config = dict(
    d_model=256,
    lr_head=0.00639,
    dataset='wikipedia_en',
)
Each number is 200 + 40 x the weight over its row's rms, rounded and kept within 0 to 999. Layers, rows and columns count from 0. The size before them is the row's rms in percent of the matrix's.

# layer 7 MLP up, 1024x256, rms 0.277, rows 70-95, columns 64-127
099,221,214,196,262,249,250,203,145,244,212,187,222,219,232,196,231,176,208,192,187,129,287,216,223,196,218,284,217,196,225,163,271,233,144,175,137,184,207,147,178,190,194,282,169,159,121,216,213,194,241,165,285,203,249,301,202,178,196,241,182,119,181,201,137
104,183,191,192,265,237,158,300,172,221,180,201,187,236,211,271,234,212,170,123,225,169,211,258,127,165,166,194,167,257,167,222,193,228,218,188,190,158,173,269,283,225,299,218,167,177,251,231,203,161,176,217,236,305,222,272,201,213,221,195,229,240,138,158,175
105,67,212,202,139,225,242,148,179,189,177,228,154,168,127,168,267,149,247,122,263,128,206,192,186,220,183,237,195,251,312,154,104,229,205,142,190,243,215,228,220,194,205,237,262,189,162,215,120,246,140,166,181,191,192,231,188,191,217,212,263,243,145,250,226
098,179,250,206,160,191,265,240,191,168,202,178,222,134,196,204,185,217,173,159,211,224,249,244,225,243,121,187,162,257,156,233,146,150,207,218,110,171,225,134,194,265,262,181,208,202,199,199,221,188,238,267,227,110,190,193,192,255,214,230,182,199,226,213,263
106,140,173,113,175,292,279,154,207,218,182,122,216,201,140,217,195,176,136,167,205,217,162,176,191,187,158,133,267,194,187,258,188,243,189,221,240,117,180,232,170,272,268,219,265,162,196,165,247,231,139,171,218,219,136,229,229,224,156,237,230,142,230,181,126
099,271,190,177,139,193,190,229,223,214,119,195,261,256,194,267,171,149,219,231,185,178,217,221,245,270,235,151,174,161,134,163,131,233,169,193,199,188,239,80,291,171,165,220,202,228,194,234,144,195,265,228,191,249,204,270,169,199,225,181,212,223,245,193,231
091,193,165,237,215,210,199,209,188,188,161,206,225,136,157,260,249,217,289,246,149,278,138,223,214,216,225,196,133,260,122,213,222,173,218,210,204,227,128,213,255,188,289,172,258,150,185,226,202,164,197,222,212,232,253,185,210,184,251,247,209,278,214,181,182
095,190,185,246,187,212,256,221,213,213,147,231,229,164,234,112,270,240,200,152,239,212,179,166,142,205,251,170,207,169,79,244,283,240,184,225,164,136,171,208,175,212,144,260,150,228,228,152,219,156,121,208,201,163,218,222,189,191,225,172,209,210,174,190,135
093,213,233,257,211,205,214,190,215,132,232,268,217,195,193,181,182,257,237,218,208,207,237,153,231,178,161,175,230,274,207,238,181,252,209,192,191,125,128,220,179,222,202,235,165,233,121,215,238,221,250,240,160,142,205,219,201,240,307,254,270,189,176,205,190
105,208,261,100,225,163,174,240,263,256,217,261,178,188,170,146,170,184,173,163,175,181,197,123,223,155,227,154,168,195,243,169,209,184,191,213,241,164,203,141,227,239,220,265,251,197,166,216,179,167,209,266,238,197,224,149,136,207,224,219,176,203,170,186,160
098,206,198,273,167,191,178,212,180,199,198,193,209,189,227,263,183,198,147,246,124,243,191,120,199,232,175,212,217,195,237,250,199,139,175,205,243,164,234,168,185,163,131,265,200,191,242,202,87,167,174,167,174,192,216,165,136,176,163,165,292,241,201,258,163
109,231,136,135,219,178,209,217,138,206,195,248,226,237,200,154,157,236,188,223,188,257,180,223,181,148,161,205,257,193,205,164,146,202,207,250,122,114,245,182,194,190,237,196,146,194,158,169,154,229,222,186,140,186,182,225,181,154,263,195,185,174,210,165,215
092,229,228,215,247,183,236,229,145,234,213,281,189,243,175,263,224,240,173,150,200,145,112,151,259,290,191,202,215,110,227,240,186,210,194,218,203,189,231,168,171,215,230,192,155,156,173,168,225,210,197,132,189,218,257,247,201,241,194,211,225,239,115,195,151
107,271,217,190,160,203,320,190,154,171,151,137,271,202,248,168,124,224,209,213,177,193,173,190,150,257,212,145,227,201,183,271,155,149,175,211,182,149,214,233,180,201,194,223,179,185,186,146,180,232,278,221,243,174,128,188,196,181,245,88,203,187,161,214,231
104,187,172,191,151,172,197,241,263,179,250,150,141,187,231,157,167,200,169,244,198,200,222,176,201,154,252,221,195,169,308,133,174,199,222,208,187,187,138,203,230,235,200,196,219,168,197,269,210,202,201,188,173,232,251,157,244,224,249,190,217,155,227,208,183
099,192,189,139,237,207,217,147,240,201,148,152,201,133,258,126,170,139,240,151,190,175,198,203,249,243,174,205,183,179,304,216,268,188,257,146,214,238,193,227,155,128,199,289,237,196,218,193,213,169,190,281,169,185,219,208,214,214,222,233,178,145,269,206,177
101,192,237,148,184,237,211,265,281,157,224,191,263,234,258,281,245,183,245,215,236,176,189,203,104,262,188,189,200,233,226,246,123,213,167,142,257,149,217,238,186,189,173,109,182,188,173,159,249,196,254,238,257,137,175,180,234,217,207,216,222,202,233,175,197
102,232,215,182,121,168,167,186,204,181,210,252,169,191,135,174,244,194,190,237,185,250,139,162,206,260,143,164,217,183,195,170,229,139,77,208,149,164,257,130,195,154,210,199,226,170,168,189,249,257,129,242,189,204,211,218,281,150,201,164,241,257,178,154,173
100,137,220,241,229,125,161,235,148,174,237,179,210,96,144,140,176,180,207,166,263,156,143,196,153,327,206,228,177,190,194,187,224,220,179,285,169,220,167,202,233,229,222,155,210,162,193,171,191,163,242,252,203,223,200,233,188,214,177,234,214,207,233,141,227
099,163,222,216,199,169,201,232,218,161,224,208,148,242,168,110,193,176,182,241,154,156,223,174,140,256,230,164,180,233,148,267,231,230,224,201,183,182,198,161,189,157,225,175,176,260,240,124,220,167,195,182,198,215,178,203,252,227,216,168,252,161,214,186,165
097,266,199,156,90,216,232,195,201,218,116,157,177,196,251,219,254,156,149,165,189,66,223,252,159,159,241,198,136,168,116,201,213,168,204,175,223,135,306,150,188,248,226,150,228,247,199,166,193,122,205,201,216,188,171,209,215,212,100,153,197,204,199,252,171
101,179,190,165,191,156,172,173,127,198,161,181,122,105,223,266,260,206,211,235,212,231,215,204,131,212,226,149,213,230,170,183,207,186,240,177,194,208,238,189,224,114,152,141,185,264,200,177,187,210,195,256,176,166,235,140,211,138,180,169,204,232,214,166,255
099,244,199,220,233,216,58,234,234,164,211,198,178,203,168,153,219,158,256,170,186,127,254,235,207,237,142,203,257,266,167,194,203,257,172,180,207,194,190,240,234,155,229,217,170,202,220,251,153,186,232,189,117,172,193,189,203,258,211,209,234,267,188,224,168
090,143,215,190,257,136,135,252,167,218,169,169,185,102,201,218,188,250,246,93,220,166,193,232,199,252,191,272,247,227,292,278,152,115,209,198,188,192,247,212,199,217,79,225,245,141,154,147,207,197,197,227,147,197,194,268,186,149,149,200,173,219,214,244,164
096,188,224,280,194,238,170,178,254,164,222,258,216,197,182,123,258,123,244,193,251,169,265,272,181,230,198,214,197,217,234,205,209,244,246,184,239,233,198,188,216,223,203,233,279,222,149,176,244,114,134,262,275,189,143,177,183,179,171,195,267,189,197,256,257
111,136,244,227,194,231,239,177,199,215,122,166,247,242,217,221,214,222,203,271,230,147,229,172,152,201,246,125,154,168,189,189,156,170,213,231,190,178,180,197,211,238,237,259,203,175,169,207,134,131,125,172,218,171,184,232,165,229,194,246,220,206,162,198,229
# layer 7 MLP down (transposed), 1024x256, rms 0.0976, rows 70-94, columns 64-127
106,207,185,212,251,178,261,262,107,249,252,172,231,204,306,187,214,147,150,146,171,84,202,267,237,204,199,165,187,155,219,170,195,268,237,161,221,180,174,170,174,170,210,239,193,196,258,195,247,274,110,193,230,157,148,176,173,257,206,180,172,199,139,286,242
103,219,218,198,170,274,141,172,159,243,198,283,234,274,221,150,167,150,218,215,282,216,112,93,197,198,200,183,248,205,186,194,306,216,185,203,218,249,189,191,265,240,248,183,217,207,150,216,205,248,191,254,192,235,219,212,230,202,207,156,182,255,232,228,201
103,233,205,237,221,175,212,242,126,105,186,217,258,244,166,267,222,253,207,135,202,221,196,114,286,179,212,305,238,166,194,226,196,147,150,151,210,209,137,236,169,170,241,218,164,177,152,263,157,212,139,222,163,175,211,164,154,204,180,173,265,129,179,231,222
098,240,177,173,191,146,218,214,125,199,187,205,207,175,259,287,156,268,267,259,126,266,229,211,253,181,225,187,215,299,196,168,229,194,146,222,176,105,201,160,179,190,266,231,136,223,163,217,148,226,229,222,233,171,141,195,166,231,298,201,172,223,267,221,173
105,108,212,160,207,171,217,131,293,159,218,257,260,209,158,247,308,247,208,173,179,273,224,218,252,122,218,250,178,148,220,191,199,126,239,245,172,226,202,172,203,235,222,164,205,219,180,178,292,172,211,193,179,260,188,133,193,282,218,138,219,216,211,207,241
096,238,212,257,158,192,231,176,185,233,231,228,139,182,137,179,166,224,148,145,265,171,219,222,295,165,164,229,185,114,219,243,239,209,174,245,190,247,172,197,148,180,159,243,186,208,165,187,191,205,126,195,226,127,161,221,191,164,224,160,144,269,205,229,258
091,168,220,171,225,154,231,191,214,192,226,155,207,181,246,192,197,188,241,218,172,196,179,241,183,181,196,203,186,220,179,228,192,199,211,150,168,132,296,211,128,189,142,193,144,205,207,227,149,299,240,132,202,206,238,175,193,214,170,124,103,144,147,144,212
100,213,137,198,185,221,232,217,250,221,172,234,221,193,218,170,146,118,264,163,258,260,171,226,198,181,186,259,232,164,282,217,217,242,230,184,193,170,234,191,117,146,201,180,226,149,188,280,217,197,165,188,172,168,195,197,226,224,181,157,169,137,282,158,207
092,241,254,153,180,165,268,183,156,168,181,179,182,230,209,242,192,183,258,184,206,215,193,117,201,183,271,163,235,217,174,217,232,256,192,205,262,204,296,237,169,240,146,210,200,198,276,182,170,214,130,184,137,224,227,225,184,58,152,247,272,213,237,239,204
103,165,178,115,216,174,158,277,226,169,151,172,205,207,216,205,166,196,187,244,233,253,202,136,161,176,173,306,240,181,219,229,278,241,203,188,207,162,161,204,168,184,216,229,86,175,209,268,182,174,155,184,192,211,198,167,266,168,224,292,199,276,211,214,201
098,224,221,183,269,235,201,248,205,190,237,223,204,176,192,190,182,258,271,165,265,229,272,166,177,213,174,237,239,245,243,211,255,154,214,283,210,168,214,193,211,198,175,143,248,216,133,162,131,174,244,162,205,219,216,275,258,166,226,175,125,165,171,232,177
106,234,183,172,180,232,136,180,190,165,172,194,239,233,217,175,264,171,141,220,153,254,190,213,288,209,126,244,212,208,250,154,220,145,218,172,210,136,266,195,229,191,223,273,197,246,150,235,191,127,168,211,180,157,210,180,262,278,155,252,205,141,199,187,243
096,207,173,236,196,182,179,205,157,254,167,209,204,183,207,209,204,222,297,238,190,265,157,151,202,227,167,193,174,147,179,226,193,226,174,203,124,217,190,304,167,173,239,153,250,164,170,195,245,166,196,171,215,171,262,247,258,291,170,266,155,236,205,215,250
106,146,195,172,130,144,111,234,249,231,203,165,186,183,204,261,270,193,242,229,231,152,225,172,243,207,241,210,247,195,149,176,184,278,231,173,161,205,180,252,183,143,189,197,219,239,247,135,242,183,169,140,190,228,267,170,193,176,259,179,279,256,121,144,204
103,199,154,193,228,189,120,181,186,244,211,198,213,210,165,197,215,181,250,263,213,136,130,238,226,273,200,191,238,189,218,173,165,223,195,229,176,263,237,270,217,272,136,216,218,234,193,179,219,171,189,200,172,128,218,164,160,156,145,225,199,192,216,130,242
096,167,279,206,218,121,173,212,209,232,150,206,177,197,110,245,278,314,144,159,183,156,173,224,230,262,229,220,172,199,269,200,275,200,154,261,219,233,237,226,260,197,260,197,214,160,120,149,207,167,209,164,237,130,171,222,150,218,192,226,189,203,195,144,199
104,132,209,239,242,234,206,228,165,219,246,204,279,254,176,172,103,217,191,235,165,252,195,222,204,183,237,234,170,183,210,232,272,113,208,242,271,183,210,188,201,136,225,195,195,236,220,249,89,245,179,267,250,261,217,254,255,159,307,143,205,212,206,185,231
102,219,269,277,225,219,130,156,253,172,183,242,178,228,200,227,213,229,125,188,200,201,176,151,158,174,217,135,277,234,201,234,205,243,227,206,201,263,177,155,148,267,225,161,206,171,179,225,164,242,150,191,136,169,261,189,244,145,182,222,172,146,221,195,213
097,63,234,143,294,239,165,229,194,264,158,248,210,231,161,188,202,278,229,247,206,261,210,168,212,206,218,165,169,163,218,199,252,120,155,221,202,117,239,188,215,160,189,153,146,231,162,192,211,221,114,205,133,234,208,137,229,167,205,230,177,157,155,235,302
101,211,273,188,235,217,144,253,152,182,196,259,180,174,285,233,245,160,222,210,257,237,178,151,245,198,159,130,146,183,267,241,248,248,222,265,222,167,151,154,233,158,190,157,256,207,257,245,162,201,171,147,227,248,280,185,241,154,260,182,168,235,175,203,224
100,241,201,204,245,209,270,202,173,270,267,203,169,127,171,139,166,239,167,230,164,183,129,230,273,210,250,173,199,203,162,202,208,157,242,191,200,209,160,248,279,183,140,167,201,212,187,100,223,203,207,179,248,185,214,208,201,248,266,195,216,293,209,231,247
100,198,254,219,264,235,183,154,179,212,246,224,227,187,207,248,123,196,230,141,224,169,239,190,295,162,173,226,274,237,237,197,243,194,223,222,209,296,235,189,185,191,272,214,202,94,198,135,215,139,213,215,227,219,223,162,264,190,268,221,153,192,240,197,187
099,236,248,123,190,135,138,208,201,158,257,155,135,174,195,233,140,256,188,166,234,249,208,174,197,223,220,197,232,117,181,163,208,176,187,221,184,172,198,212,218,186,233,230,250,169,278,150,197,127,183,216,232,259,139,224,211,206,187,174,165,209,184,205,161
092,184,150,204,190,170,271,186,244,247,245,155,232,185,154,187,175,145,275,199,168,239,243,237,173,238,261,188,227,200,204,159,226,257,272,132,178,175,240,197,184,156,229,129,185,211,218,240,201,205,176,303,146,181,136,163,201,123,192,176,173,232,246,199,187
099,229,176,262,188,253,195,175,223,182,274,121,212,122,167,196,194,203,190,198,192,183,238,263,169,132,237,203,238,238,210,119,148,210,187,224,167,121,237,134,197,200,170,240,193,276,213,220,167,175,219,198,213,209,175,220,205,177,185,150,250,304,159,236,182